config = dict(
    num_hidden_layers=11,
    num_key_value_heads=1,
    norm='rmsnorm',
    rope_fraction=1.0,
    bias='none',
    tie_word_embeddings=True,
    weight_decay=0.017,
    train_tokens=144600000,
)
Each number is 128 + 24 x the weight over its row's rms, rounded and kept within 0 to 255. Layers, rows and columns count from 0. The size above them is the row's rms in percent of the matrix's.

# layer 6 MLP down (transposed), 384x192, rms 0.0731, rows 62-85, columns 96-191
size [105  92  99  97 107  97  99 103  96 103  98  94 102  87 117 107 100  89  95  99 105  98 106 104]
[[146 115 109 156 105 119 139 105 151 113 170  97 126 140 157 152 130 107 111 111 125  96 118 111 154 116 156 124 158 189  67 112 163 147 155  96 146  97 144 100 140 111 129 135 124 145 160 101 176 127 140 155 153 120 156 113 139 108  92 121  94 143 138 172 131 153 125 128 109 146 124 123 109 151 137 123 159 144 169 148 140 143 108 140 102  96 103 161 123 101  77 118  99 102 152 129]
 [150 110 111 142 171 104 136 140  64 156 147 122 111 110 133  65  84 112 211  91 158 128 159 118  82  90 187 149 145 141 138 164 143 127  84 150 160 103 133 120  99 142 149 117 107 113 121 147 128 122 143 104 101 134 122 137 109 128 128 141  72 104 172 142 122 170  99 142 129 169 136 112 102 140 141 135 127 142 112 121 155 116 136 132 159 155 111 125 141 152 195 158 169 123 135 118]
 [138 130 105 101 160 128  98 125 142 149 149 156 110 130 111 129 136 131 144  93 129 111 132 104 122  68  86 115 125 124 167 141 137 130 165 169  95 108 125  87 153 115 149 107 169 143  92 161 109 114 160 112 116 205 155 125 118  89  84 140 146 140 159  99  80  82 125  84 141 133 135 137 155 112 158 113 164 105 117  93 111 135 144 115 118 141 120 107 103  98 117 124 152 155 113 128]
 [150 107 155 122 118 147  94 112 107 150 145 146 109 157 143 100  79 104  96 134 141 173 116 110 150  99 134 109 156 187 124 162 117 172 106 157 132  99 168 188 122 172 134 136 135 144 101 133 113 132  94  98 120 145 111  97 129 136 121 121 118 135 143 125 100 164 137 101  65  95 105 152 137 154 155 145 138  75 129 120 131 131 121 138 136 141 123 158 119 132 132  86 146 127 125  89]
 [ 98 138 109 126 133 128 123 115 116 151 140 116 154 142 121 120 133 159 159 125 112 173 108 117 122 125 119 140 136 117 131 161 149 118 135 138  94 133 115 114 172 122 140  91 120 154 116 115 188 148 145 149  78 183 119 118 164 117 146 137 120 131 156 103 132 153 179 107 168 142 150  87 148 114 123  95 164 124 111 142 108  68 130 126 137 110 143 113 106 150 133 163 114 108 118 109]
 [103 113 164 148  84 116 163 160 125 140 121 102 135 129 148 167 111 128 110 158 117 135 148 193 115 137 127 109 114 142 127 142 130 144 148 130 162 150 152 146  94 139 149 167 128 135  97 113 142 131 128 101 163 112 106 147  98 142 152 106 109 142 161  91  91 136 126 153 142 132 113  90 185 183 124 124  98  96 110 124  78 142 134 173  95 177 146 140 131  91 104 100 155 107  90 155]
 [102 112 111 109 132 123 115 127 135  81 119 149  82 115 131 136  85 150 118 118 112  99 117 139 151 109 148 125 120 126  72 130 144 146 120 130 122 167 135 143  95 144 150 141 127 166 130 178 164 135  89 151 111 136 112 115 151 124 178 137 153 163 148 137 173  94 127 110 123 147 147 131  80 126 170 112 124  93 122 116 156 146 129 135 105 146 126 126 128 128  80 101  92 121 121 134]
 [132 128 121 196  99 135 148 152 128 151 120 122 137 129 117 165 100  92 153 155 113 152  95  94 101 141 133 110 135 121 158  90 126 141 135 111 116 164 130 123 110 168 133 131 100 129 167 152 127 107 110 124 124 140 194 156 116 136  97  85 142 149 134 110 118 117 136 123 146  96 170 132 154 129 126 117  98 158 141 115 108 171 128 161 123 107 100 109 122 143 100 116 115  77  97 134]
 [140 110 130 131 128 121 127 115 112  94 139  94  98 126 122 129 154 134 160 163 123 123 107 172 114 172 127 112 142 123 140 132 138 112 128  99 127  92 111 118 104 115 130 146 157 105 134 123 129 130 146  94  94 132 135 126  71 105 151 134  42 145 114 124 108 120 133 214 148 129 119 145  96 147 109 148 149 148 169 131 119 120  98 134 163 117 105 148 135 138 145 123 132 127 159 166]
 [142 118 101  98 111 138 132 121 146 127  85 151 168 121 165 153 133 114 119 125 111  98 140  99 135  82 126 124 125 138 151  99 121 215 165 116 135 123 143 123 130  99 119 159 138 131 160 153 161 107 114 132 128  85 124  92 132 143  85 137 162 145  79 123 124  95 130 111 181 125 149 128 110 151 102 132 116 168 106  99  74 125 108 128 129 134 172 132 133 109 101 128 137 107 112 119]
 [114 103 146 124 157 112 147 105  97 155 184 192 154 136 161 163 164 128 137 158 102 133 131  80 143 114 169  80 126 138 116 137 153  98 121  97 158 163 143 104 115 110 120 162 113 157 140 108  99  86 186  93 171 120 168 104 145 112 103 120 141 155 124 144 160 113  77 100 143 128  99 149 140 126 122 150 119 111 130 104 132 126 113 120 100 136 123 116  94  63 125 130 151 119 106  86]
 [127 127 124 100 130  74 137 153 169 141 117 154  98 140 145 125 159 172 138 111 159 128 149 121 145 162 152 106 118 104 146 159 109 165 133 116 113 104 178 115 113 123 142 107 106 119  85 105 126 121 117 138 102 151 133 103 134 114 114 118  67 120 136 122  99 157 132 170  88 120 114 156 141 130 152 123 157 154 106 158 153 143 183 133  91 152 118 145 160 154 106 112 133 100 117  99]
 [119  88  96 133 119 132  87 125  99 137 146 135 159 144 106 149 123 136  78 141 132 101  89 101 148 159 120 120 111 104 143 155  99 117 147  98 159 141 125 105 144 111 119 146 142 109 134  70 129 119 114 110 128  95  92  64 127 114 110 160 111 128 132 121  84 120  95 137  98 118 138 137 118 153 172 134 105 122 163 141 129 135 136  55 149 110  84 107 143 138 102 156 107 158 133 110]
 [ 97 144 119 122  94 164 127 122 140 185 123 127  83 166 123 184 161 140 103 144 106 130  79 124 104 113 106 122 132  96 143 137 139  83 103 123 109 146 107  93 140  90 113 150 141 156 104 112 142 155 127 126 118 117 121 132 123 141 128 141 102  64  98 129 138 130 138 131 128 158 160 130 122 137 116 109 100 137 136 160 136 128  88 163 101  93 106 101  82 127 147 147 134 102 128 128]
 [163 117  93  72 159 109 125 101 111 146 131 130 153 129 166 121 129 155 115  90 124 112 108 139 117 134 103 106 121 133 112 161  92 137  99 130 127 121 159 131 147 163 115 129 149 184 121 109 118 140 108  87 109 154 134 116 115 132 135  85  87 132  89 149 127 158 130 106 127 110 121  90  86 125  99 130  85  89 113 119 140 145 120 167 120 130 116 144 115 174 145 148 126 127 135 143]
 [142 167  51 118  94 149 158  80 125 122  87 108 104 106 162 148 115 118 149 112 118 106 108 124 182 135 118 137 111 148 114 129 141 124 141 147 103 128 129 152 131  84 174 149 145 127 153 125 145 115 103 136  95  97 164  90 134 124 153 135 114 119 190 109 112 142 159 175 108 110 149 146 114 122 104  93 115  79 147 142 157 164 139  99 136 103 124 119 138 113 154  91 170 142 134 118]
 [113 134 145 123 115 112 111 106  73 119 137 123 154 117 151 116 125 109 121 127 145 143 182 167 138 151 135 119 132 123 105 123 106 165 137 150 123 125 128  85 124 187 132  96 110 118 148 198 164  82 153 150 128 129 152 107 101 119 132 134 128  96 150  85  86 162  57 143 141 132 104 137 164 108 142 105 131 119 142 151 106 136 112 113 116 145 149 139  84 101 100 133  88 122  86 120]
 [124 110  68 120 146  96 117 146 201  88  98 144 127 112 118 123 158 140 136 103 121 157 122 139 132 132 143 143  81 117 150 130 119 100 152 124 107 107 159 164  92 149 145 121 102  84 154 113 109 103 108 126 131 126 126 100 115 101 130 140 156 158 158 132 108 123 138 104 116  94 154 149 138 127 120  92 170 153  87 157 152 146  86 162 101 122 157 119 112 110 135 165 143 125 144  97]
 [112 156 122 100 129 105 113 128 136 115  91 155 104 152 129 118 105 140 165 136 129 149 119 134 168 118  98 150 118 150 123 110 114 124 110 102 101 128  83 128  82 132 136 171 148 101 116 181 110 154 117 157 134 134 141 108 147 131 126 135 205 161 169 131 136  98 115 126 141 127 147 120 139 141 173 109 103 143 119 109 164 114 112 133  89  85 121 122 139 121 107 152 145 135 107 132]
 [162 117 136 131 145  84  78 155 161 132 130 129  99 111 151  95 148 111 124 149  79 148 115 159 147  93 129 122 122 109 160 159 128 131 131 125 156 121 116 150 140 126 115 117 118  95 115 120 138  85 123 120 167 123 123 130 169 160 145 125 139 124 146 154 114 135 107  54 123 195 171 135 125  88 124 169 141 185 166 143  81 118 128 171 153 114 116 169 139 143 112 129  88 166 102 123]
 [119 107 106 118 121 149 122 120 158 103 142  89 116  86 177 145 155 128 115  92 157 149 183 158 120 129 101 123 107 119 120 122 124 176 129 159 123 134 159 144 144 146 128  96 119 140 104 194 163 142  73 133 106 146 103 133 112  93 101 153 118 191 160 127  86 137 118 162 113 127  70  96  86 116 124 130  86 147 140 131 151 119 122 135 150 128 123 154  86 117 135 109 137 130 130 114]
 [ 95 133 146 130 154  99 122 109 118 132 175 104 133 117 149 111 137 166 136 143 117 133 129 137 115 147 118 149 132 149  90 100  91 158 106 135 158 148 121 109 158 122 154  89 110 128 122 208 113 162 125 153 138 120  84 144 102 116 175 131  81 137 150  99  93 133 117 171  76 126 136 152  99 115 101 132 146 106 167 155 158 102 132  96 163 127 125 128 114 159 150 148 142 100 134 108]
 [ 95 132 115 134 106 137 105 109 112 106 106 109 123 155 183 144  90  85 143 116 168  95 153 155 129 153 150 104 132 107 166 125 133 123 116  48 141 150 119 181 135 125 130 158 164 123 121 139 144  87 125 130  80 158 157 132 135 153 117  90  96 126 111 118 157 162 124 168  91 108  69 133 140 111 112 126 123 142 216  88 146 151 143 143 119 126 129  93 122 123 121 190 127 139 126 127]
 [103 136  97 125 128 131 116 124 149 147 120 121 127  94 138  56 136  84 115 105 129 134 131 109 133 114 100 116 140 148 126 139 135 142  97 116 120 146 102 131 104  93 161 149 178 131 107 114 139 152 153 136 164 144 152  92 182 148 162 135 104 179 176 116 139  96 145  99 152 101 115 139 118 144 139  97 132 141 134 177 165 115 154 110 166  94 128 168 165 117 141 129 160 136 147 131]]
# layer 6 MLP gate, 384x192, rms 0.109, rows 63-86, columns 96-191
size [ 89 104 100 104  92  98  99 101 102 103 106 103  85 101  98 103  95  86 101 101  96 104 101 105]
[[ 93 128 167 140 133 147 101 141 141 156  87 116 133 190 128 130 136 157 178 124 118 127 180 121 134 144 126 102 127 140 118 163 109 104 168  92 125 150 131 103 127  98 153 158 123 135 137 120 139 113 126 123 120 126 100  96 141 148 111 155 112 119  93  86 115 132 140 150 130 125 107 121 116  88 159 151 114 113 131 150 127 149 156 149 127 127 112 132  80 136 163 113 138 182 129 106]
 [181 114 113 190 141  82 140 105 101 149 142 130 127 140 119 125 161 166 133  89  96 176 153 146 175 150 113 138 128 132 103 108 151 115  98 119  97 117 103 122 133 190 122 137 150 105 114 113 159  99 115 140 124 115  99 145 117 151 116 107 155 137 116 145  85 128 158 122 144  94 108 143 127 124 114  99 147 116 134 110 131 145 110 135 146 156 135  64 150 126 126 127 108 164 134 111]
 [146 115 133 126  93 139  75 134 130 124 101 159  88 105 130 107 152 122 148 153  94  98 133 137 130 128 105 168 124 163 129 109 109 159 123 161 164 152  91  81 165 119  83 119  93 152 143  88 134 109 151 157 143 175 103 134 155 129 135 123 134 131 115 122 115 133  87 125 146 121 156 150 147 128 114  92 147 160 151 109 133 165  87 127 128 130 143 157 109 139 148 150 167 140 178 131]
 [143 116 115 126  90 145  95 180 153 161 130 108  64 108 113 140 100  71 148 127 145  91  97 137 153 127 121 110 155 144 178 128 173 127 142 117 131 144 182  99 125  94 141 189 142 145 112 118 109 105 121 124 110 105 121  87  90 139 123 138 158 165 149  90 110 118 100  92 128 121 127 176  87  97 149 120 153 134 143 102 153 178 118 119 152 133 144 108 154 166 145 138 134  93 105 126]
 [130 142 133 108 140 134 113 102 118 145 141 118  84 114 153 108 142  85 176  52 183 124 123  83 141 139 130  93 140 102  94 145 103 140 124 156 141 167 107 153 172 123 127 166  88 160 127 149 122 126 131 155 101 117 126 187 128 112 132 139 134 139 129 103  85 124 144 105 117 162 103 153  90 132 121 122 138 166 161 175 126 145 102 123 131 120 148 121 165 156 138 115 108 127  93 102]
 [134 194 107 180 101 120 117 116 162 132  84 126 139 109 144 140  80 158 135 129 106  96  92 122 124 122 173 142  95 115 139 108 135 136 121 173 131 130 180 111 148 110 163  97 113 162 131  93 150 120 144 124 135 124 123 111 150 168 118 132 165 123 162 117  98 115 144 146  99 127 145 135 154  93 147  91 135 101 102 147 121 132 144 116 137 154 136 167 146 103 131 118 132 136 123 110]
 [163  97 124 126 154 125 105 132 124  96  90  82 153 137 105 132 141 131 155 122 103 134 142 142 136 130 142 106 159 141 171 135 148 154 119 142 143 169 115 177 148 106 111 128 125  96 139 138 168 145 137 135 165 185  88  98 140 147 110  79 146 142 102 138 141 145 137 148 133 110 119 138 108  88 146 133 127 141 145 124 183 147 170 134 154 124 123  91 167 132 150 128 145 113 180 150]
 [158 113 173 186 131 146 126 125 128 128 133 123 124  91 152 132 127 141 118  90 144 125 150 154  97 118 148 126  57 181 167 124 146 137 161 135  92 134 120 169 111 129  94 171 147 112 132 125  95 128  93  96 102 104 132 148 117 132 145 135  87 110 163 155 112 145 153  66 156 128 106 167 124 129 165 139 138 111 140 124  99 110 156 103 153 116 165 139 108 147 167 135 148 139 139 122]
 [200 119 144 132 114 142 170 165 149 154 133 125  93 156  85 135 153 147 158 138 141 148 111 118 155 172 123 159 102  81 130 141 121 136 148  97 145 128 117  72 113 148 110 156 130 129 118 135 164 120 112 113  72 122 107 102 117  95 106 134 155 144 116 134 174 127 109 130 139 130 133 101 113 133 118  90  80 156 135 100 100 118 109 117 136 146 154 151 109 108 115 119 141 123 124 167]
 [155 136  87  78 141 107 135 123 159  92 118 151 117 101  98  98 110 137  95 104 128  86 140 168 117 115 115  92 115  99 165 133 167 195 115 131 141 144 157  70 131  94 103 101 147 140 143 139 127  77 142 167 102 119  83 133  99 150 131 143 162 129 133 121 109 112 131 116 140 130 128 121 121 141 112 122 126 114 104  99 156 122 158 114 149 151 129  88 186 118 156  97 124  74 162 155]
 [108 143 115 117 170  90  96 148 121 131 155 137 101  99 147 156 126 162 123  75 130 159 136 109 112 146 136 182 163 177 114 136 131 140 124 127 144 144 129 116 142 135 110 153 155 115 139 117  94 136 103 105 137 135 110 160 154 107  84 175 128 162 126 141 167  77 167 161  83 134 103 132 127 135 119 116 135 149 152 142 108  91 140 101 113 169 155  75 143 131 127 117 114 126 121 114]
 [121 172 170 117 122 116 149 103  92 139 135 126  98 158 155 117 108 111 115 156 151 119 161 116 159 130 114 141 101 108 125 121 166  95 126 101 137 172 116 126  96  90 120 138 166 139  95 111 155 139 137  95 133 127 115 161 110  78 107 145 160  72 145 136 151 116 138 163 126  85 177 110  81  88 145 134 132 133  99 170 146 131 103 122 153 125  99 131 106 130 158 130 120 148 104 124]
 [104 145 141 152  81 141 111 136 140 102 125 126 144 104  87 118 117 136  83 135 125  63 132 185 132  81  98 162 128 132 113 159 109 173 136 131 132 156 111 136 142 107 147 124 106 133 120 159 118 124 111  92 112 119 128 114 162 114 135 122  78 124  97 118  77 153 113 113 106  91  88 130 123 155 164 114 172 153  77 134 110 133 154 137 129 110  98 115 163 127  94 103 112 125 124 109]
 [156 133 107 169 118 118 130 103  87 172 120 105 160  88 113 129 110 130 115 144  75 150 136 143 145 158 160 131 140 128 115 153 127 115 165 133 169 175 118 133 141 130 162 127 142 152  94 125 120 124 121  98 112 163  90 144 134 106 127 121 166  88  93 145 154 161 142 130 110 117  82 139 118 152  79 134 131 107 110 126 149 176 109 167 132 128 139 138 117 145 125 121 163 117 119 109]
 [147 139 120 116  74 172 173 104 110 156 143 163  91 124  97 134 110 141 116  91 124 123 147 131 128 112  86  87 128 113 133 155 110 103 170 154 124 161 142  90 127 134  95 167 114 126 104  83 172 117 126 122 126 161 111 124 101 106 146 145 174 149 145 121  96 161  88 149 127 116 101 123 123 155 134 110 142 128 156 134 162  83 117 132 111 122 102 134 101 134 138  95 138 113 147 111]
 [127 140 133 120  92 115 156 117 141 132 131 150 137 148 136  79 112 150 160 148  84 117 161 102 122 128 149 128 177 119 145 116 105 126 133 128 104 136 117 119 119 142 140 163 145 138 150 146 118 132 149 142 123 114 149  93 128 148 121 122 110 137 105 142 106  82 156 128 162 185 117 115  96 154 123 110 126 176 125 120 133  83  62 150 149  80 124 176 153 109  90 108  82 147 135 116]
 [133 153 140 108 154 149 135 140  99 140 118 126  93 104 153 138  97 136 134 120 159 136 112 135 141 140 151  94 146 127 146 139 132 104 137  99  92 135 153 159 182 143 152 107 111  87 120  82 126 143 139 114 126 109 118 133  91 132 106 104 162 153 123 168 123 118 157 115  54 100 160 141 142 122  88 126 103 160 127 137 115 159 102 150 103 173 144 138  95  91 143 156 171 159 133 115]
 [119 164 100 115 132 150 111 136 160  50 113 157 109  96 122 183  94 105 123 150 140 126 157 141 163 108  78 125 143 103 114 141 148 134 114  94 125 127 116 100 112 147 107 170 145 128 110 144 118 129 118 106 163 118 113 124 132 126 147 113 122 171 150 129 104 121 137 151 137 135 103 172 109 115 154  99 102 107 120 132 156  61 107 113 125 148 160 168 131 123 103 125 125  73 141 131]
 [155 163 107 129 120 121 133 131 138 106 149 115  86  94 105 132 114 114 167 140  78 134 149 116 158 105 180 146 130 140 130  86 172 123 178 139 125  91 179 112 139 135 130 133 134 153 112 103 176  95 137 100 138 155 101 112 110 156  94 116 140 137 134  94 105  95 146 117 116 101 122 133 103 114 168 201 142 140  74 115 160 162 138 146 143 147 140 128 123 105  98 135  90 121 161 126]
 [129  99 140 157 118  82 127 114 119 111 109  98 113  99 122  76 163 124 114 154 172 120 132 159 131 123 103  88 128 125  83 132  78 125 133 115 114  98 138 102 132 114 127 171 104 129 109 144 131 135 142 169 109 149  89 113 106 151 182 106 107 154  91 132 149 139 145 114 109 122 109 107 139 166 178 124 142 148 152 162 128 140 129 133 129 111  95 120 142 102 182  98 178 134 142 101]
 [109 112 122 124 171  98 131 149 121 157 117 120  97 132 129 130 191 118 105 136 143 133 151 140 124  86 153 138 162  77 115 137 163 135 143 124 146 139 147 112 156 105  91  84 100 172 139 175 116 132 137 137 121 129 146 130 105 127 136 122 155 118 159 132 121 126 162 121  54 105  95 157 105 124 112 127 106 107 128 126 135 120 141 130 126 152 142 130 104 134 113 132 132 159 147 105]
 [142 129 136 105 139 134 115 133 132 154 134 133  78  89 133 140 108 177 150  77 115 118 114  88 137 135  90 128 119 145 118 127 122 175 145 131  92  95  99 107 160 163 116 105 104 118 144 112 165 112  78  98 132 158 145 129 133 136 110 148 152  68 121 121  87 150 154 104 110 124 110  82 138 148 124 110 108 123 154  91 182 101 156 106 172 136 149 128 173 146 165 136 172 129 108 105]
 [158 125 125 141 177 127 153  87 125 150 105 110  92 135 118 132 104 155 150 126 132 112 146  94 147  85 113 149  91 132 138 163 119 145 117 130 110 153  92  89 128 125 144 123 152 138 142 137  70 118 119 171  84 141 140 128 170 151 124 173 131 170 137 135 120 153 124 119 155 133 107 134 104 148  91 107 129 123 109 122  96 152 123  89 161 166  89 110 114 157 127 148 110 142 127 136]
 [132  99 115 119 105  80 106  94 119 144 147 109 137 163 116 145 117 135 124 122 136 117 127 120 157  95 119 143 125 121 168 128 138 121 125 103 117  73 122 144 131  94 113 101 133 158 143 128 148  95 125 133  83 161 103 122  96 130 117 140 177 126 100 128 152 123 141 159 134  92  95 112 198 144 118 136 139 113 151 116 146 158 172 129 130  89 198 168 125 148  78 113 100  99 115 133]]
# layer 6 MLP up, 384x192, rms 0.112, rows 63-86, columns 96-191
size [ 90  95  97 107  95  92 104  99 103 101  99  98  85  93 107  99  95  84  99 102  95 104 107 104]
[[139 110  91 117 165 111 100 128 108 136 162 165 106 133 134 147 141 169 100 131 144 178  96 129 105  98 144 128 117 123 117 189 136 158 119 140 143 120 159 127 122 108  94 125 126 103 114 183 144 140 157 167 104 165 134 157 119 193 124 157 114  99 167 118 108 124 145 126 155 125 105 103 136 176 127 127 124 148 102 142 122 150 100  96 142 127 156 124 164 108 105 122 170 102 158  68]
 [117 158 120 136 154 150 140 160  91 135 140 158 122 178 164 110 114 166  97 184 182  93 116 148  67 139 134 134 142 136 130 109 121 116 159 133 145 131 125 119 118 112 139 150 115  91 163 134 120 122 164 138 129 164 144 114 132 146 143 141 163  99 136 139 154 100 144 171 129 152 139 139  90 110 128 152 126 160 160 131 146  95 177  94 108 110 115 144 109 124 100 153 120 129 146  73]
 [ 20 156 158 121 138 129 155 137 114 186 147 136  72 105 114 136 165 151  80 137 173 163 141 101 120 131 136 165 123 134 129 135 112 107 149 124 126 135 136  96 128 128 108 173 164 129 161 142  97 170 119 132 131 142 141 126 106 150 143 134 117 146 181 151  82 114 145 166 100 136 115 125 118 126 103 105 125 162 127 160 120 132 134 107 148 145 151 127 157 148  75 145 116 142 135 119]
 [113 147 127 117 128 103 125 142 124 116 151 101 105  81 109  98 132 157 126  73  89 126 129  80 130 116 161 137 137  97 145 198 141 148 126 163 112 146 138 100 157 132 134  91 119 154 131 135 133  69 129 131 125  73 131  97 135 125 140 134 179 133 156 150 141 115 150 118 176 105 146 138 105 122 140  59 122 155 112 139 135 123  99 158 163 116 161 153 113 160 179 160 133 116 115 129]
 [168 117 130 115 102 113 125 144 132 135 116 151 136 136 107 118 133 136 118 112  85 133 131  61 113 111 105 129 106  96 117  84 155 128 136 114 118 135 154  94 122 153 144 104 121 135 137 102 167 125 163 132 106 148 191 123 129 129  81  73 156 106 125 121 126 125 124 110 142  88 131  92 175 136 142 157 140  94 127 143 149 183 130 103  88 184 117 113  89 105 141 145 149 129 119  89]
 [120 128 115 140 140 122 118 126 146  87 115 134 146 158 146 123 122 103 104  94 164 135 133 152 108 129  85 109 130 140 105 103 119 121 113  92 103 143 106 127 104 167 146  87 159 103 101 134 110 139 108 160 169 136 160 107  98 142 112 112 141 130 121 134 138 131 126 110 131 144 157 164 141 159 156 138 149 107 169 122 126  93 129 160 148 128 139 142 160 130 131 107 139  80  96 140]
 [120 100 122 106 179  98 148 112  68  91 124 125 127 146 166  96 153 126 109 100 130 124 160 134  91 155 127 101 132 130 127 137 160 107 140 150 157 168 104  93 124  81 142 128 110 152 148 135 140 152 114  72 167 106 120 110 124 121 117 148 148 101 107 144 145 128 176 153 139 123 144 114 122 149 108 115 149 142 147 106  83 163  84 102 118 168 151 127 132 158 118 129 130 134 110 163]
 [106 128 137 104  87 146 108  94 128 114 108 151 163 140 106 140 110 122 137  99 120 165 109  87 118 115 132 174 108 143 141 162 120 124  79 144 129 114 155 153 127 122 148 137 140 130 120 136 123 158 140 135 122 121 148  93 162 153  85  88  92 166  89 152 140 162 115 115 126 154 124  80 169 135 109 109 126 144 159 129 140 157 152  95 138 108 158 172 101 114  77 172 126  91 139 191]
 [122 134 149  96 139 114 132 108 170 121 115 103  89 136 138 125 145 106 108 111 127 152 139  84 106 102 118 152  85 126 166 113 121 143 119 125 166 150 139 133 148 115 120 103 180 175 164 136 132 130 126 134 112 123 169  76 155 142 148 126 118 184 116 103 127  96 135 114 133 130 129 115 121 145 161 137 131 135 122 130 135 148 172 134 143 124 133 136  82 190 152 118 133 139 141 152]
 [112 154 101 122 100 105 156 142 116 129 154  84 116 121 137 108 111 133  87  98  78 109 119 159 104 121 153 138 141 113 164 139 130 147 121 188 133 112 133 144 129  82  96 125 149 153 128 110 106 151 121 107 117 131 156 141 133  84 147 109 113 150 147 127  92 181 112 123 113 153 161 139 108 132 164 116 110  82 148 161 109 108 131 154 114 123 106 148  90 185 154 117  97 126 127 163]
 [128 128 125 145 113 120 135  97 103 155 127 114 123 119 141 117 127 111 119 139  97 119 150 106  76  85 102  90  99  90 144 157 109 155 120 113 170 111 168 141 118 108  97 132 108 106 125 173 128 102 130 166 145 127 104  82 138 113 175  91 140 127 107 122 105  64 160 141 113  93 119 140 139 139  88 135 126 125 115 142 144 108 114 140 177 127 142 113 155 139 139 179 142 127  97  94]
 [125 106 144  99  70 137 152 121  94 156 128 112 135 134 147 177 116 123 143 140 136 105 158 135 161 151 134 108 130 147  70 139 157  87 131  92 131 152  81 145 100 142 181 155 150 164  99 115 111 152 166 142 133 120 110 102 102  88 100 159 120 123 161 147 139 119 112 132 142 104 155 168 129 111 119 112 126 120 171 166 162  83 150 110 162 134 135 118 137 110 143  81 129 144 130 145]
 [176 131  99 122 152 108 134 145 109  99 125 138 104 148 130 120 138 134 119 116  99 169 155 140 126 153  93 127  97 113 152 133 115 104  86 103 135 125 123 115 103 154 122 107 145 125 153  95 157 157 139  73 117 128 124 106  78 138 154 124 145 124 136  98 143 103  67 124 157 134 130 153 148 121 135 149  74 117 150 168 141  80 132 144 104 149 172 152 113 162 143 145 113 133 116 126]
 [117 110  98 162 132 110 100 130 127 140 133 120 141 143 109 129 119 118 144 118 120 143  91 135 115 153 109  81 110  96 136 138 114 125 151 137 130 151 134 214 155 141 164 129 179 135 108 145 142 105  89 114 111 122 126 119 134 128 130 110 174  91 107 155 169 104 147  99 141 141 132 143 107 151  56 127 127 159 163 152 113 128 116 157 115 139 146 131 124 126 100 134 117 106 156 145]
 [194 163  99 132  97 126 151 113 161 153 144 145 136 101 150 164 173 127 138  85 149 160 131 114 169 123 117 123 107 122 156 181 127 116 131 141  76 141 104 152 156 122 130 166 119  93 124 118 145 129  74 123 121 142 148 106 129 133 140 174 122 115 145 102  86 154 130 184 139 142 162 112 149  96 134 125 139 115 115 145 118 136 156 148 103 112 110 117 125 153 125  93 169 118 127 111]
 [154 116 108 160 135 165 144 155  96 135 102 127 121 131 122 148 158 154 125 169  81 150 126  85 114 113 106 124 104 131 121 104 168  83 142 150 126 124 105 120 188 120 133 185 160 118 120 140  98 128  82 135 158 101  95 184 168 130 136 120 128 107 118 115 102 146 132  92 141 139 123 139 128 145 117 125 109  61 112 120 157  89 143 119  97 128 106 147 116 106 110 146 110  95 165 138]
 [160 178  87 115 141 165 179 171 149 146 145 120 145 118 111 134 155 124 161 162 129 157 133 150 123 161 111 147 113 102 126 162 160 124 126 144 102 122 175 118 145 125 142 116 122 125 140 123 149 151 107 144 114 158 102 153  96 145 116 131  99 123  99 157 166 158 146 123 142 110 114 122 138  94 138 120 137 166 154 133 106 166 107 113 116  95 108 152  86 100 122  88 104 133 142 158]
 [130 106 137 140 146  69 189 116 132 130  97 114 146 177 106  99 156 161 132 114 143  96 121  95 119 140 120 124 128 158 108 145 117 122 133 147 148 125 133 163 181 104 129  83  85 107 146 113 158 160 122 118 155  89 117  69 106 155  91 131 138 110 108  86 130 156 116 139 106 112 104  81 194 104 117 168 130 146 125 151 113 106 175 131 135 138 111 110 138 101 174 121 102 123 118 130]
 [174 156  81 129 109 115 142 157 163 128 140 137 157  97 108 123 147 138 125 140 132 129 138  85  88 153 114 135 131 109  97 139 174  85 110 115 129 167 109 140 154 134 143 114 125 161 137 144 131 124 150 173 113  94 157 105 108 131 120 135 115 139 133  93 115 102 128 109 121 103 138 148 126 158  88 115 139  88 156 116  96 129 143 143 117 140 119 116  97 106 160 137 127 149 154 144]
 [109 137 113 127 160 130 125 160 127 140 153 113 122 143 151 163  79 117 136 100 112 129 128 122 140 131  91 164 143 107 139 102 114  85 114 149 171 174 138 106 118 145 105 118 121 133 148 122 120 162 157 147 133 147 166 120 156 105 117 135 190 119 148 147 113 115 128 147 124 157 109 126 123 110 138 120  98 139  95  93  85 111 117 131 134 163 158 121 133  96 110 139 115 116 108 179]
 [136 128 111 155 149 127 144 118 114 118 147 128 109 146 125 121 161 119 182 159 145 163 148 136 170  94 129 155 141 142 169 126 120 136 156 104 107 141  80 121  93 147 113 129  85 143 157 102 124 164  82 111 142 182 137 133 112 131 138 138 142  86 128 118 133 130  86  97 110 142 108  89 143  84 117  92 111 152  57 157  92 100 150 149 139 124 113  83  97 135 153 109 141 105 140 148]
 [137 128 114 124 140 150 121  82 178 123 144 120 120 134 162 118 137 111 126 137 100 115 129 123 111 100 163 134 127 144 177 111 114 151  94  78 120 127 146 153 114 142 111 137 125 134 179 132 142 124 138 103 105 143 119 151 124 101 131  79  73 135  81 128 149 160 107 125 112  85 113 157 147 133 132 118  93 157  96 157 108  95  85 189  98 121 134 152 112 100 154 143 140 147 100 124]
 [116 156 121 177 155  94 171 137  83 134 153 142 134 140 107 122 127 117 148 124 173 147 133 104  85 157 139  87 130 104 103 122 110 133 134 138 126 134 172  94  92 127 133 107 135 136 123 114 117 130 118 140  81 136 146 174 124 183 138 144 116 139  95 108 120 164 126 144 109 120 165  95 110 144 108 128 152 122 105  97 102 134 145 132 148 158 102 151 142 187 126 107 119 176 115 114]
 [129 152 159 144 123 120  93 144 128 153 135 129 150 117 125 124 102 157 129 115 113 125 131 113 165 141 134 131 170 143 102 134 100 115 167 130 130 146 168 162 111 101 136 104 125 158 132 139 101  94 146 120 145 150  84 118 135 132 167 136  97 142 110 121 121 113 153 104  98 160  70 168 150 132 137 116 111 120 154 111 120 153 114 111 151  85 121 128 118  96 144 141 163 104  98 152]]